config = dict(
    norm_eps=1e-05,
    lr_mult_o=1.63,
    warmup_steps=263,
    dataset='wikipedia_en',
)
Each number is 50 + 15 x the weight over its row's rms, rounded and kept within 0 to 99. Layers, rows and columns count from 0. The size before them is the row's rms in percent of the matrix's.

# q: layer 10 attention query, 512x256, rms 0.0889, rows 205-255, columns 128-191
# k: layer 10 attention key, 512x256, rms 0.0889, rows 205-255, columns 128-191
# v: layer 10 attention value, 512x256, rms 0.0861, rows 192-193, columns 128-191
# o: layer 10 attention output (transposed), 512x256, rms 0.141, rows 192, columns 128-191
q205 113:66 32 56 27 48 18 25 30 74 65 65 65 40 30 58 46 59 56 37 64 55 59 68 63 40 57 83 55 64 56 72 53 24 40 51 63 47 31 54 40 65 46 41 61 49 40 42 42 62 33 67 53 46 42 37 40 39 40 19 37 29 35 49 46
k205 101:50 59 59 45 72 47 20 48 43 52 36 52 39 33 38 54 51 38 51 42 31 44 36 50 62 63 55 55 35 61 46 42 56 50 57 63 67 42 24 38 54 49 39 68 42 58 62 29 24 32 33 48 33 66 67 64 50 44 71 50 75 25 64 24
q206 106:35 36 34 74 46 36 38 44 59 57 46 32 85 61 44 19 50 57 70 34 60 35 51 33 66 52 41 45 55 40 48 70 44 49 48 26 45 52 51 59 48 58 48 49 68 66 36 75 38 21 25 24 60 59 55 15 53 39 58 59 44 66 90 47
k206 113:57 36 67 81 41 56 83 37 43 20 50 59 43 60 61 67 65 48 50 58 14 26 65 64 40 45 68 44 59 66 44 37 54 28 37 72 56 72 51 77 82 53 37 56 45 53 58 64 66 61 21 47 53 42 43 48 49 53 67 64 60 69 40 49
q207 097:59 71 69 50 43 50 52 51 23 55 26 42 34 44 57 64 60 31 54 53 28 47 46 61 47 44 44 56 39 39 58 48 47 70 42 71 59 26 53 58 52 24 65 25 77 48 65 51 70 69 64 36 66 15 41 14 34 38 57 61 67 48 31 36
k207 102:35 40 43 65 54 40 40 69 70 50 27 43 56 25 17 43 44 62 41 75 89 75 70 73 53 46 45 55 62 46 56 51 34 76 74 46 29 62 29 35 61 46 67 25 38 37 41 60 61 46 62 44 58 70 47 26 35 47 56 47 53 56 59 58
q208 065:26 63 17 68 57 38 26 25 55 56 53 57 20 49 43 68 64 42 17 69 77 59 38 56 66 60 43 73 49 36 60 71 55 61 13 49 86 54 46 38 40 33 36 72 60 55 30 51 47 54 42 40 48 45 53 32 70 70 63 45 64 60 50 16
k208 082:33 32 30 55 34 32 80 47 48 46 55 53 29 32 70 76 34 29 57 41 55 49 46 64 78 66 64 51 37 74 75 44 39 49 26 41 53 46 58 26 18 41 60 56 41 32 62 45 36 75 67 72 27 53 53 64 31 48 54 48 66 68 45 55
q209 067:67 52 62 72 61 60 69 17 34 33 57 51 49 68 60 58 59 77 53 35 65 54 50 48 36 39 55 37 74 18 39 55 49 60 54 61 33 58 29 50 57 51 60 28 46 51 58 57 25 67 37 50 25 59 44 51 68 52 59 62 29 67 49 57
k209 086:30 37 59 68 53 33 60 64 45 80 40 51 68 68 40 39 43 62 56 47 59 26 77 64 44 39 52 45 40 59 49 51 36 36 51 37 40 62 62 50 57 57 68 43 63 52 58 36 40 69 65 51 29 57 46 30 40 42 45 23 39 31 25 43
q210 075:66 58 22 59 66 55 57 22 33 60 47 44 44 43 25 48 93 62 62 57 68 31 64 44 48 33 74 52 39 28 43 69 45 35 73 24 30 53 35 33 54 54 56 48 64 41 55 72 63 28 27 31 45 55 61 57 55 38 43 45 63 57 43 53
k210 078:65 54 61 48 38 56 38 70 53 46 18 30 51 39 35 26 57 52 29 50 62 33 48 59 62 66 79 61 56 58 34 68 52 62 15 67 69 47 66 46 35 88 56 51 29 61 41 50 26 65 35 55 71 46 45 53 64 43 85 56 56 52 16 52
q211 087:51 51 37 45 41 62 35 41 47 29 38 41 70 52 44 33 63 75 59 64 55 36 45 79 54 23 31 58 64 64 38 56 44 53 58 38 25 44 18 57 70 43 37 56 23 34 62 48 52 37 54 31 36 49 59 83 48 32 29 53 54 51 53 49
k211 082:44 85 69 59 51 72 34 48 37 54 42 47 46 81 86 42 53 48 75 54 50 59 43 68 68 41 59 38 45 70 53 41 49 59 38 51 58 36 52 47 60 40 37 52 43 45 75 27 46 38 62 62 52 66 77 33 86 39 34 47 60 50 36 41
q212 091:35 33 36 35 67 62 45 45 39 29 34 48 49 56 59 53 55 53 31 39 43 42 45 55 53 56 56 46 44 62 64 43 44 26 38 53 33 69 29 50 38 39 48 49 24 74 49 19 75 49 65 59 68 71 55 43 48 64 49 49 38 28 71 27
k212 091:34 59 14 52 71 50 58 24 46 34 46 27 65 81 62 58 34 57 32 49 81 44 60 56 45 53 70 52 41 47 47 70 29 49 76 64 52 65 33 42 35 38 52 70 58 77 06 21 73 51 63 40 62 68 66 39 46 75 52 33 59 48 75 25
q213 117:49 39 60 11 50 66 48 58 52 47 48 57 52 67 52 65 34 23 39 36 35 48 50 38 51 69 69 50 58 70 53 37 57 39 57 44 26 75 56 46 34 56 39 46 26 48 36 31 69 63 70 54 79 56 37 42 33 60 62 52 40 47 80 62
k213 094:49 51 36 50 65 57 55 24 50 45 52 34 86 88 42 51 36 33 53 66 62 29 43 67 49 69 75 51 43 37 65 51 37 57 48 60 62 49 30 47 43 49 51 66 50 71 25 35 89 62 40 41 64 61 56 47 36 70 45 43 48 35 81 32
q214 095:70 43 26 66 72 58 55 55 44 75 62 32 10 59 56 20 46 78 26 40 58 19 59 29 43 34 53 19 44 60 43 43 54 53 58 58 31 46 65 51 39 42 52 53 51 53 58 43 64 34 40 31 83 56 33 18 62 42 45 44 68 26 36 53
k214 091:49 56 27 53 44 63 56 75 41 48 34 48 51 54 63 86 72 58 32 42 25 40 42 41 38 60 57 36 31 73 40 49 39 90 47 51 54 61 34 41 34 43 66 36 50 38 47 56 53 45 36 33 49 56 45 53 52 69 59 57 62 32 60 36
q215 099:47 44 18 56 33 33 19 61 36 66 80 63 63 42 59 52 73 45 40 49 34 65 36 37 35 46 62 30 31 60 68 46 50 54 55 49 46 32 66 47 63 52 60 51 52 61 60 28 59 27 64 62 47 54 83 63 66 72 60 13 40 64 47 95
k215 090:36 64 87 58 56 47 40 71 55 60 53 48 16 34 87 44 39 51 26 47 25 43 20 38 53 42 42 52 49 35 36 51 68 40 55 54 69 55 63 42 41 77 56 45 77 42 50 71 31 04 45 43 42 72 63 49 49 36 32 33 36 43 39 53
q216 125:35 48 49 65 36 39 11 47 30 50 57 72 57 34 65 46 62 32 55 33 36 48 49 49 31 36 55 59 40 49 45 56 61 59 59 61 57 37 68 46 56 64 45 56 65 64 55 45 32 27 64 42 24 44 51 64 64 56 67 52 35 72 38 86
k216 100:33 44 75 38 54 43 43 62 46 28 63 38 18 35 61 51 61 59 49 56 28 66 46 39 41 31 23 47 41 45 35 31 67 72 59 44 53 45 73 41 44 46 36 48 72 25 50 68 38 32 45 74 47 51 52 70 54 12 75 32 50 47 35 60
q217 126:59 36 38 66 54 64 57 62 41 80 39 33 40 62 53 44 67 85 42 45 34 44 49 48 46 61 76 47 49 73 58 51 48 62 77 38 49 22 69 58 56 48 60 73 29 81 48 40 68 49 36 44 55 59 48 34 40 43 44 50 46 44 21 57
k217 109:94 45 63 74 54 59 32 69 57 62 25 55 62 58 51 60 63 39 23 37 46 24 31 40 63 71 68 42 47 33 67 73 71 27 23 63 59 40 75 40 37 58 55 55 39 46 55 58 31 56 47 42 63 37 59 34 49 74 46 53 30 42 48 62
q218 110:49 49 74 53 39 51 32 63 72 47 76 45 48 69 64 44 39 21 63 62 52 54 56 33 81 62 39 82 61 80 45 41 52 47 48 46 63 46 42 43 74 56 53 42 69 49 51 25 08 43 28 50 33 32 39 77 60 44 45 40 60 42 63 49
k218 102:51 31 64 25 16 72 67 37 33 15 73 26 18 59 54 41 64 67 47 42 17 56 50 39 54 61 46 71 67 14 49 49 48 49 45 62 20 41 57 40 61 30 38 60 73 51 30 70 39 30 53 51 65 50 37 71 41 50 73 45 35 41 52 50
q219 104:71 70 65 46 38 23 71 34 27 56 43 17 53 38 66 58 48 65 42 47 47 53 51 31 67 28 45 42 30 46 50 28 35 52 30 61 56 51 52 45 10 36 25 62 48 53 60 55 29 66 39 56 62 62 64 47 56 38 63 50 36 72 49 51
k219 095:57 68 70 36 47 38 60 59 60 45 50 12 44 41 57 36 48 44 36 49 58 53 50 50 49 60 41 27 43 83 44 58 51 70 44 79 48 54 51 56 58 60 65 41 68 33 51 59 58 28 48 51 49 54 52 44 50 60 64 36 33 53 33 45
q220 094:68 81 52 44 80 55 56 53 63 36 42 08 44 54 67 50 59 35 41 56 16 43 39 54 54 42 36 59 58 40 42 41 45 62 52 58 30 52 50 19 41 45 60 27 58 49 58 60 52 75 51 57 97 51 39 53 35 58 44 46 31 64 62 45
k220 107:56 33 46 27 36 54 56 52 58 28 56 14 39 47 57 41 43 49 57 44 46 49 56 52 46 69 39 56 83 28 61 67 47 58 64 43 31 73 59 41 45 53 34 71 33 39 41 43 68 26 81 65 45 77 29 65 46 50 49 55 37 58 42 34
q221 102:35 61 34 52 56 47 53 42 57 49 51 76 51 83 48 63 28 58 49 42 32 33 56 47 48 53 46 31 31 25 44 74 78 54 79 26 47 62 69 48 77 56 46 41 26 63 73 35 48 44 72 28 46 54 62 55 45 43 37 31 25 54 74 55
k221 103:47 60 62 47 42 64 71 51 28 46 63 75 47 62 62 59 65 34 46 44 40 58 48 31 70 00 39 50 53 52 31 51 68 37 60 48 54 52 62 77 38 39 58 50 38 48 59 59 48 47 41 58 40 43 68 72 61 34 67 42 68 16 31 83
q222 122:71 29 63 50 22 50 47 52 35 64 62 42 48 44 58 53 60 65 52 42 78 77 63 77 40 66 49 75 58 75 60 29 10 48 42 58 54 55 51 84 50 50 47 82 43 42 43 37 33 55 38 69 52 60 29 59 59 47 42 37 41 44 33 56
k222 104:52 73 53 32 74 47 33 37 36 87 51 53 41 24 50 80 46 51 58 45 49 07 15 51 43 78 59 32 13 67 50 50 58 53 28 59 70 29 32 33 46 55 54 55 64 53 44 29 31 43 52 33 36 50 58 50 58 68 45 59 60 45 57 19
q223 088:41 39 31 66 51 48 40 70 68 41 69 54 29 37 31 58 42 38 49 45 42 33 54 52 41 58 35 31 30 30 54 69 67 35 59 41 46 41 55 53 58 32 53 45 46 51 68 60 34 42 60 30 64 61 30 44 42 65 50 39 32 70 48 59
k223 117:48 66 70 69 60 68 64 46 24 40 29 70 60 59 84 58 40 37 39 33 49 61 78 56 43 47 65 45 71 45 40 31 71 31 54 20 46 65 46 76 52 65 38 70 34 87 60 46 75 57 51 47 26 52 43 44 62 33 46 30 70 49 54 62
q224 103:18 71 51 20 75 23 82 60 48 62 34 56 27 76 40 66 36 51 48 39 45 73 55 53 36 67 28 70 36 35 40 56 53 55 48 29 38 58 60 52 52 55 48 69 31 41 30 49 49 58 58 34 44 32 68 44 39 44 68 47 68 52 72 34
k224 105:31 62 56 48 52 67 69 60 45 75 57 34 41 50 49 53 58 47 77 67 61 51 43 53 49 62 50 60 58 32 56 54 47 67 93 66 53 54 41 55 90 45 78 29 40 45 54 31 40 46 49 58 52 69 48 51 71 30 40 53 29 60 56 49
q225 099:68 43 44 47 35 47 41 59 21 42 27 56 56 34 38 63 54 65 41 51 61 76 61 39 47 51 53 86 62 58 62 27 17 45 22 32 35 57 47 53 42 33 51 63 49 43 18 46 49 43 23 62 45 49 56 58 65 48 56 42 54 61 73 74
k225 093:32 70 53 38 55 47 52 53 43 72 29 66 40 25 61 50 50 48 53 32 53 52 17 45 39 68 53 44 44 55 42 53 64 54 50 58 83 47 40 37 54 45 24 56 55 40 29 34 49 49 15 23 38 24 75 41 26 50 47 38 65 47 69 39
q226 094:59 43 41 66 42 45 80 49 67 72 55 40 32 50 74 51 79 62 31 23 64 79 49 81 41 61 06 31 30 46 63 43 49 42 62 48 49 35 21 53 35 47 71 57 44 37 41 51 53 61 56 58 50 23 71 63 30 27 25 50 34 56 20 41
k226 107:74 69 56 44 59 52 61 43 29 53 72 70 46 67 44 58 69 26 75 60 45 47 40 30 32 57 47 36 19 50 47 46 64 46 18 43 55 30 28 55 26 52 63 78 28 41 43 46 55 47 52 46 17 39 37 77 74 77 49 53 73 39 37 51
q227 099:49 74 32 34 37 51 65 42 54 43 50 64 62 54 15 60 43 42 77 29 59 37 56 35 73 40 50 69 58 41 69 48 76 31 26 47 63 32 53 46 79 38 64 43 22 52 24 74 60 53 63 60 39 43 33 60 75 32 43 49 51 35 57 53
k227 106:64 28 57 29 35 34 48 55 58 58 82 60 63 57 21 57 40 53 48 41 50 62 63 42 71 31 38 64 64 57 53 71 52 38 40 63 48 55 25 58 53 46 34 57 34 77 43 27 35 84 70 59 74 30 48 47 57 47 49 40 36 43 47 72
q228 101:48 58 40 64 37 44 62 24 51 45 52 50 26 31 54 41 53 68 46 49 38 46 49 49 48 60 34 42 31 44 44 41 64 54 46 29 82 40 42 38 42 54 76 54 61 41 57 61 49 75 73 36 52 65 83 27 28 07 62 86 47 21 48 26
k228 104:51 67 43 51 57 46 51 54 71 38 86 85 75 55 25 41 45 57 64 79 69 58 49 44 11 38 62 58 70 46 47 57 42 68 53 72 46 56 34 55 45 62 51 41 50 58 50 66 64 58 69 56 58 44 43 59 35 49 56 56 45 63 26 57
q229 116:56 62 62 63 48 48 65 64 32 46 77 46 45 46 71 42 46 51 65 43 63 53 22 60 43 68 35 22 66 60 13 64 55 60 50 45 44 60 67 57 44 59 87 46 61 48 45 49 42 53 55 55 37 58 51 56 45 52 50 65 13 34 30 62
k229 104:65 63 41 58 37 53 56 80 32 57 56 53 51 68 68 64 70 68 79 48 52 29 50 28 59 38 26 29 35 59 49 47 67 49 30 31 35 44 32 56 14 39 63 61 45 42 42 32 48 46 81 61 46 69 68 51 34 68 34 38 63 44 35 69
q230 105:56 45 49 43 47 50 49 43 54 56 56 32 83 65 44 45 41 50 47 35 43 07 34 19 68 50 58 51 58 67 20 58 68 64 61 34 35 47 41 32 46 69 36 66 65 43 51 44 42 23 51 25 41 56 35 52 70 51 72 36 48 45 66 41
k230 092:59 18 41 66 57 43 70 35 59 21 45 27 58 69 67 56 46 55 03 51 47 41 49 54 75 55 80 53 78 67 63 28 64 58 18 52 28 56 73 68 65 43 27 51 64 34 41 68 52 56 38 37 54 53 49 52 36 40 48 45 33 43 16 66
q231 098:68 43 21 71 60 41 50 57 33 54 49 57 71 56 39 70 61 12 58 32 62 19 58 84 78 57 37 36 48 47 53 81 51 36 49 48 55 50 34 63 59 42 70 44 34 41 63 33 53 50 61 21 48 39 28 33 41 61 37 59 52 12 36 57
k231 098:66 55 55 45 64 65 62 40 27 54 39 46 39 36 50 88 54 57 69 78 79 60 54 47 58 24 45 54 35 82 59 43 60 41 51 35 31 50 29 50 47 66 61 51 43 62 44 39 51 55 46 45 19 56 07 66 67 71 46 33 85 29 36 79
q232 104:78 35 66 52 51 53 56 53 43 70 44 54 47 32 37 69 83 57 39 50 60 99 39 62 57 45 35 64 57 67 72 35 14 50 39 71 28 53 20 49 43 53 40 66 46 46 35 42 53 56 28 43 58 46 39 45 70 52 46 31 48 45 31 56
k232 098:47 55 53 53 56 20 33 49 32 65 53 46 37 39 45 45 52 29 47 50 23 43 37 51 47 68 35 36 30 53 60 32 60 89 42 55 44 38 43 22 30 55 51 75 25 40 44 26 62 44 15 46 36 52 70 46 49 69 43 51 69 46 59 26
q233 098:07 57 34 52 88 39 66 69 56 39 43 31 68 42 47 52 36 44 38 64 53 38 35 37 76 21 44 49 63 64 56 60 58 54 45 61 41 38 60 31 45 80 36 54 53 51 40 68 69 66 43 32 51 61 77 43 55 54 84 59 57 58 44 34
k233 097:60 45 45 86 41 42 49 36 53 36 56 38 58 64 43 38 39 61 37 49 70 70 85 60 61 59 62 46 60 42 60 42 27 75 30 38 50 74 56 69 72 57 53 52 57 41 82 65 79 51 35 73 67 47 41 57 35 49 58 67 20 57 49 42
q234 100:17 78 49 50 35 39 38 71 74 23 55 37 64 26 56 40 52 24 43 35 43 51 25 17 44 41 25 66 67 39 57 47 63 60 48 64 64 41 55 30 58 71 35 46 42 59 41 67 59 46 66 58 54 29 58 17 49 55 54 25 49 80 72 61
k234 105:30 47 57 55 60 47 53 41 52 36 73 34 66 50 66 32 49 47 18 27 39 51 55 74 57 45 41 54 52 41 49 36 73 43 33 61 41 55 37 71 65 60 32 58 34 16 49 58 30 42 34 59 76 30 64 41 41 22 73 42 25 54 41 51
q235 102:27 52 57 28 71 46 65 13 99 50 44 71 74 41 75 23 38 62 53 57 40 49 52 47 58 58 29 36 34 36 60 58 51 45 67 52 62 57 72 42 51 75 33 50 11 56 77 59 38 36 61 70 49 43 51 72 27 32 41 29 38 47 47 17
k235 088:57 50 45 43 60 42 56 32 49 31 79 62 73 84 64 57 38 33 50 49 16 40 60 48 61 36 27 56 36 50 30 41 50 11 50 37 36 58 46 34 40 54 40 54 36 62 64 72 48 58 41 62 46 46 38 71 58 56 52 65 48 28 41 63
q236 097:48 66 17 63 65 50 49 40 53 37 56 64 76 44 52 31 51 16 56 59 37 31 37 62 27 57 40 23 61 42 59 61 59 45 67 44 52 52 59 28 46 48 60 45 45 37 55 52 69 49 77 28 70 36 26 65 38 77 28 37 56 44 47 49
k236 093:65 33 43 23 57 49 58 23 39 12 66 53 48 65 53 50 58 44 52 49 41 50 37 46 49 39 40 48 48 48 60 54 49 13 50 23 34 43 57 56 32 47 44 88 42 38 76 56 27 37 56 58 55 60 49 63 53 68 60 42 74 14 22 72
q237 091:65 30 23 63 40 51 66 70 35 79 39 54 57 39 24 47 72 68 71 53 73 12 60 35 30 47 65 70 62 33 24 47 73 59 42 56 53 37 17 54 77 42 72 57 76 61 51 50 49 28 35 40 25 47 44 65 62 52 69 56 45 46 33 42
k237 108:64 38 46 67 51 16 34 44 52 59 42 51 72 58 38 59 54 51 31 56 68 58 53 49 70 74 59 43 42 54 62 44 72 45 23 39 58 71 46 59 50 57 38 88 47 79 68 28 45 58 30 27 70 26 87 18 53 46 35 31 38 71 33 65
q238 104:48 25 24 52 50 52 34 37 43 37 46 95 62 16 44 27 62 65 53 33 64 59 80 43 65 75 43 46 65 56 51 67 56 53 25 50 61 60 42 24 60 66 28 67 49 62 27 16 49 42 20 28 49 52 64 48 49 51 41 76 63 35 66 67
k238 105:18 47 46 43 55 51 25 51 48 49 63 73 46 52 50 47 65 65 42 46 03 55 47 16 65 42 44 71 41 54 49 37 75 53 39 55 61 52 67 41 65 45 16 57 63 54 64 45 30 48 13 49 50 42 66 54 54 23 54 43 43 53 32 60
q239 101:64 17 26 48 36 55 51 42 60 62 67 34 67 36 46 16 83 85 83 48 75 38 65 79 54 66 65 42 66 27 37 66 41 55 47 54 64 60 45 49 53 61 60 59 52 53 49 40 43 17 33 48 65 63 24 51 48 56 23 83 60 52 47 65
k239 110:63 38 43 35 63 62 22 43 34 44 38 49 41 39 50 67 46 49 43 50 31 40 33 45 65 84 70 51 47 58 45 35 57 24 34 35 50 40 70 60 41 50 38 83 50 52 66 27 36 58 35 48 44 44 39 57 61 67 60 41 66 54 31 52
q240 092:58 18 65 53 63 61 64 69 41 47 47 49 60 29 88 52 56 32 60 48 58 52 35 75 47 63 47 43 46 53 39 33 47 62 29 73 59 75 45 55 49 40 45 57 69 34 44 40 59 97 26 43 77 40 55 36 66 47 38 37 24 32 28 51
k240 099:47 75 66 58 53 39 71 51 51 73 56 49 65 64 65 56 29 50 51 47 41 07 47 66 40 52 29 30 07 63 42 28 61 76 45 40 53 74 29 45 52 59 69 41 44 38 32 20 57 63 44 31 33 67 69 35 49 41 35 65 82 25 48 27
q241 096:61 67 69 33 45 54 56 47 27 57 67 33 43 46 54 69 74 72 61 33 61 24 43 43 51 31 61 71 65 55 18 51 48 33 53 44 80 49 23 56 44 67 41 64 54 66 50 42 46 21 47 51 24 75 45 50 45 43 53 35 55 48 26 56
k241 105:38 58 47 66 18 45 23 51 55 80 38 34 73 58 54 48 45 69 29 54 69 55 58 49 77 61 73 45 44 73 63 56 47 76 50 68 51 39 39 34 60 43 66 55 46 53 33 35 27 51 51 47 85 51 73 32 56 68 33 31 11 40 50 61
q242 106:55 37 60 46 75 31 52 64 46 75 64 81 71 54 52 44 22 34 62 64 53 62 44 44 34 51 57 47 55 60 57 37 15 48 48 44 43 82 56 65 52 48 42 41 46 50 56 52 46 49 39 60 47 68 56 74 46 69 40 36 47 70 49 59
k242 099:34 72 64 34 61 40 29 52 36 65 31 32 47 48 72 52 57 41 44 38 16 33 29 45 63 58 46 40 52 53 42 54 53 13 49 47 78 56 63 65 40 44 43 72 43 60 52 54 41 18 45 42 50 37 81 44 54 45 66 41 70 29 26 38
q243 097:54 80 64 48 50 36 53 32 57 27 51 48 21 39 66 54 74 51 45 59 25 51 33 41 36 50 47 39 46 47 65 47 76 56 68 58 72 29 64 17 31 43 50 44 78 62 64 52 60 68 80 27 55 39 55 32 13 44 38 37 71 35 35 30
k243 098:40 42 50 72 34 59 53 66 63 42 63 70 54 46 42 34 47 37 45 49 62 75 68 23 29 42 44 60 56 37 56 36 38 79 54 62 20 64 34 33 42 52 50 43 46 65 57 55 61 54 58 59 55 76 49 40 45 58 58 49 37 55 49 67
q244 106:56 46 31 69 55 47 55 48 53 48 67 69 65 38 30 32 48 54 61 57 54 41 38 42 43 83 37 19 50 52 32 83 64 38 72 32 35 34 62 35 57 59 35 40 54 38 47 18 37 39 48 35 49 54 22 50 58 64 62 56 48 35 70 58
k244 102:45 82 50 58 51 35 70 40 35 21 58 71 47 65 56 64 66 61 46 56 29 43 61 48 56 35 46 69 37 57 69 36 76 37 51 53 26 63 63 52 52 62 39 49 71 48 37 76 55 76 36 54 27 59 54 69 35 58 37 39 65 51 18 69
q245 109:39 56 69 15 38 75 16 44 63 30 28 64 24 54 61 34 35 60 45 49 30 57 61 45 66 24 48 71 68 59 41 43 69 24 51 31 57 47 57 42 50 51 50 55 18 35 49 60 35 65 53 51 54 71 15 49 43 42 44 36 52 49 32 56
k245 108:46 58 60 52 45 69 53 53 52 37 66 65 65 63 52 13 36 31 14 58 33 61 61 42 32 40 63 59 76 35 59 65 36 45 34 45 52 31 61 31 48 34 39 51 69 67 62 51 35 64 71 48 62 55 61 58 54 39 47 74 25 56 57 53
q246 096:55 66 65 45 44 41 34 26 75 52 36 70 37 50 51 44 39 60 77 49 42 44 59 41 64 50 69 57 66 46 71 53 51 41 34 39 74 67 60 52 47 73 50 49 12 49 33 51 26 44 49 81 24 43 55 59 34 40 36 37 40 37 56 34
k246 090:66 59 64 45 65 45 32 62 41 50 65 94 65 50 45 58 34 32 60 50 29 29 48 42 56 26 58 45 29 33 40 55 68 27 39 58 65 47 34 67 30 44 45 66 48 83 72 33 15 54 79 49 54 49 62 63 54 67 64 82 59 44 64 57
q247 113:49 56 31 65 75 54 67 32 58 58 61 62 51 66 55 26 23 63 59 73 16 30 47 41 46 55 54 54 21 30 32 48 58 51 77 38 60 58 52 32 37 53 56 48 26 51 37 70 36 62 66 66 43 50 56 66 50 51 55 68 34 36 73 39
k247 116:66 40 49 65 30 53 45 37 53 53 67 91 84 56 38 25 42 57 50 71 60 41 51 31 38 53 71 53 49 50 61 89 24 22 50 75 63 30 59 71 49 62 70 29 69 60 63 53 36 37 72 55 53 36 36 55 41 65 49 72 49 64 31 29
q248 097:31 64 71 23 56 59 31 54 30 48 58 52 31 32 72 34 40 47 50 79 34 49 66 23 59 58 67 62 60 77 57 55 43 45 48 63 44 52 79 33 35 73 39 34 64 61 79 53 56 43 30 67 54 83 53 38 26 60 61 59 71 34 61 24
k248 102:21 28 43 50 60 38 22 63 62 79 25 40 61 44 46 41 37 59 24 54 44 54 54 50 42 36 39 64 70 57 45 55 14 46 54 40 46 64 60 39 55 69 52 19 85 46 62 69 43 55 54 35 67 61 49 30 32 35 48 52 16 71 56 25
q249 104:18 77 45 49 62 47 41 25 56 42 52 60 45 51 64 36 49 23 32 54 42 55 41 51 71 52 33 30 48 42 68 67 44 50 41 51 54 58 48 36 39 53 61 27 49 34 68 49 55 74 53 48 59 44 74 43 09 50 40 60 57 35 58 34
k249 101:54 54 46 24 38 56 50 62 50 38 81 63 47 64 31 38 63 47 58 59 30 62 54 25 40 20 17 51 58 11 40 45 36 49 39 41 38 54 34 24 27 57 61 53 32 41 39 66 73 33 49 70 56 65 40 73 51 48 64 42 31 43 50 57
q250 103:35 43 56 35 43 34 40 66 60 54 58 32 43 35 52 21 31 66 44 63 52 56 51 09 53 70 68 45 63 57 51 71 52 78 57 44 21 41 60 41 57 75 52 45 53 40 36 49 30 36 37 94 44 41 66 55 48 39 69 81 31 34 66 54
k250 104:33 22 26 53 62 44 38 74 59 68 33 64 30 57 52 57 60 53 37 63 47 35 51 46 41 52 56 53 54 49 34 42 62 21 23 43 45 41 62 54 42 40 39 29 66 27 65 68 49 51 62 31 72 52 56 46 15 39 49 45 31 54 65 53
q251 094:52 50 89 31 21 27 23 48 60 68 40 30 18 54 57 58 44 53 45 51 42 47 56 49 71 23 62 66 63 86 48 39 35 51 25 48 50 39 40 82 45 55 38 57 62 38 38 58 47 46 37 84 48 43 34 63 44 53 59 49 33 38 40 44
k251 109:60 42 44 45 58 20 45 85 66 44 32 25 37 59 42 27 54 46 25 47 58 44 45 87 47 58 54 31 39 46 53 47 46 78 46 53 51 37 40 53 46 22 47 50 45 30 42 42 38 55 60 21 65 63 69 41 55 47 62 65 44 40 81 30
q252 099:59 72 23 32 92 39 82 43 42 58 47 52 65 78 83 50 49 22 69 51 51 26 65 48 46 44 36 64 31 48 56 59 62 28 48 47 83 71 73 63 31 27 73 42 14 32 52 53 38 71 44 21 42 56 68 44 53 42 32 48 64 48 57 38
k252 101:42 60 60 56 60 53 60 40 41 72 59 66 76 37 48 47 44 27 67 69 91 46 53 63 59 28 48 54 43 68 34 64 30 15 64 43 42 45 29 39 72 61 78 50 35 41 52 52 40 55 71 33 72 40 36 47 53 47 45 59 37 39 33 61
q253 098:70 40 28 65 36 49 45 66 51 63 80 28 44 53 54 51 75 64 65 44 49 58 57 58 36 72 57 37 37 45 54 51 51 42 66 50 47 40 48 40 53 29 61 47 55 51 65 50 33 68 65 48 73 81 21 53 54 59 47 65 60 68 60 64
k253 106:44 53 53 27 46 71 47 37 27 44 35 42 44 60 59 64 58 39 52 34 24 54 24 33 29 79 77 43 70 59 63 55 40 29 44 63 48 33 79 63 53 66 47 57 54 59 62 32 47 59 54 37 33 51 25 55 59 56 48 26 58 63 32 30
q254 098:50 43 53 55 80 48 49 57 41 71 63 45 32 76 80 69 41 42 60 71 40 58 52 75 55 50 36 53 30 44 56 76 42 52 54 59 62 71 49 42 36 56 71 50 30 63 52 44 38 71 58 58 53 70 71 24 71 55 59 55 64 42 56 22
k254 109:44 66 36 49 74 41 47 65 69 57 47 47 47 36 46 47 45 42 60 64 70 58 27 49 47 34 42 73 54 45 54 79 17 53 59 57 39 64 69 43 21 59 71 29 35 52 66 58 48 35 60 44 25 63 32 66 49 64 43 78 63 62 49 23
q255 104:53 33 46 78 49 54 52 83 53 49 75 78 38 78 56 58 61 47 72 47 74 53 29 67 52 55 40 48 53 43 65 32 40 42 66 64 56 60 18 60 71 45 57 69 43 71 43 59 30 26 40 52 29 48 32 62 68 39 59 46 24 30 55 34
k255 106:53 65 59 64 27 39 35 55 53 63 65 63 65 37 40 88 81 45 50 42 62 41 61 66 70 41 45 35 26 56 59 50 50 40 34 65 54 12 48 43 34 48 73 42 40 53 51 41 12 39 46 54 45 42 69 56 51 30 46 74 50 51 54 32
v192 128:23 59 50 51 59 59 11 51 60 61 44 63 38 41 35 41 50 41 63 47 46 44 52 67 57 48 49 42 84 76 45 48 48 49 69 52 60 59 54 06 30 70 52 86 62 35 62 23 34 36 54 38 57 49 69 65 66 32 54 52 55 41 52 35
o192 087:47 83 49 52 65 49 43 61 93 41 46 52 40 33 54 40 18 36 55 43 34 62 57 53 36 52 35 47 60 68 38 47 87 44 45 63 43 62 60 43 42 51 45 41 33 18 59 31 63 45 73 52 35 72 60 44 51 56 50 40 49 84 58 59
v193 100:40 57 59 43 55 33 23 57 50 45 44 52 50 48 63 62 47 59 53 57 42 48 45 46 63 50 61 52 53 46 46 43 52 46 47 18 57 74 71 03 57 38 72 71 46 87 57 48 29 40 31 57 41 69 60 43 67 17 66 49 45 54 47 72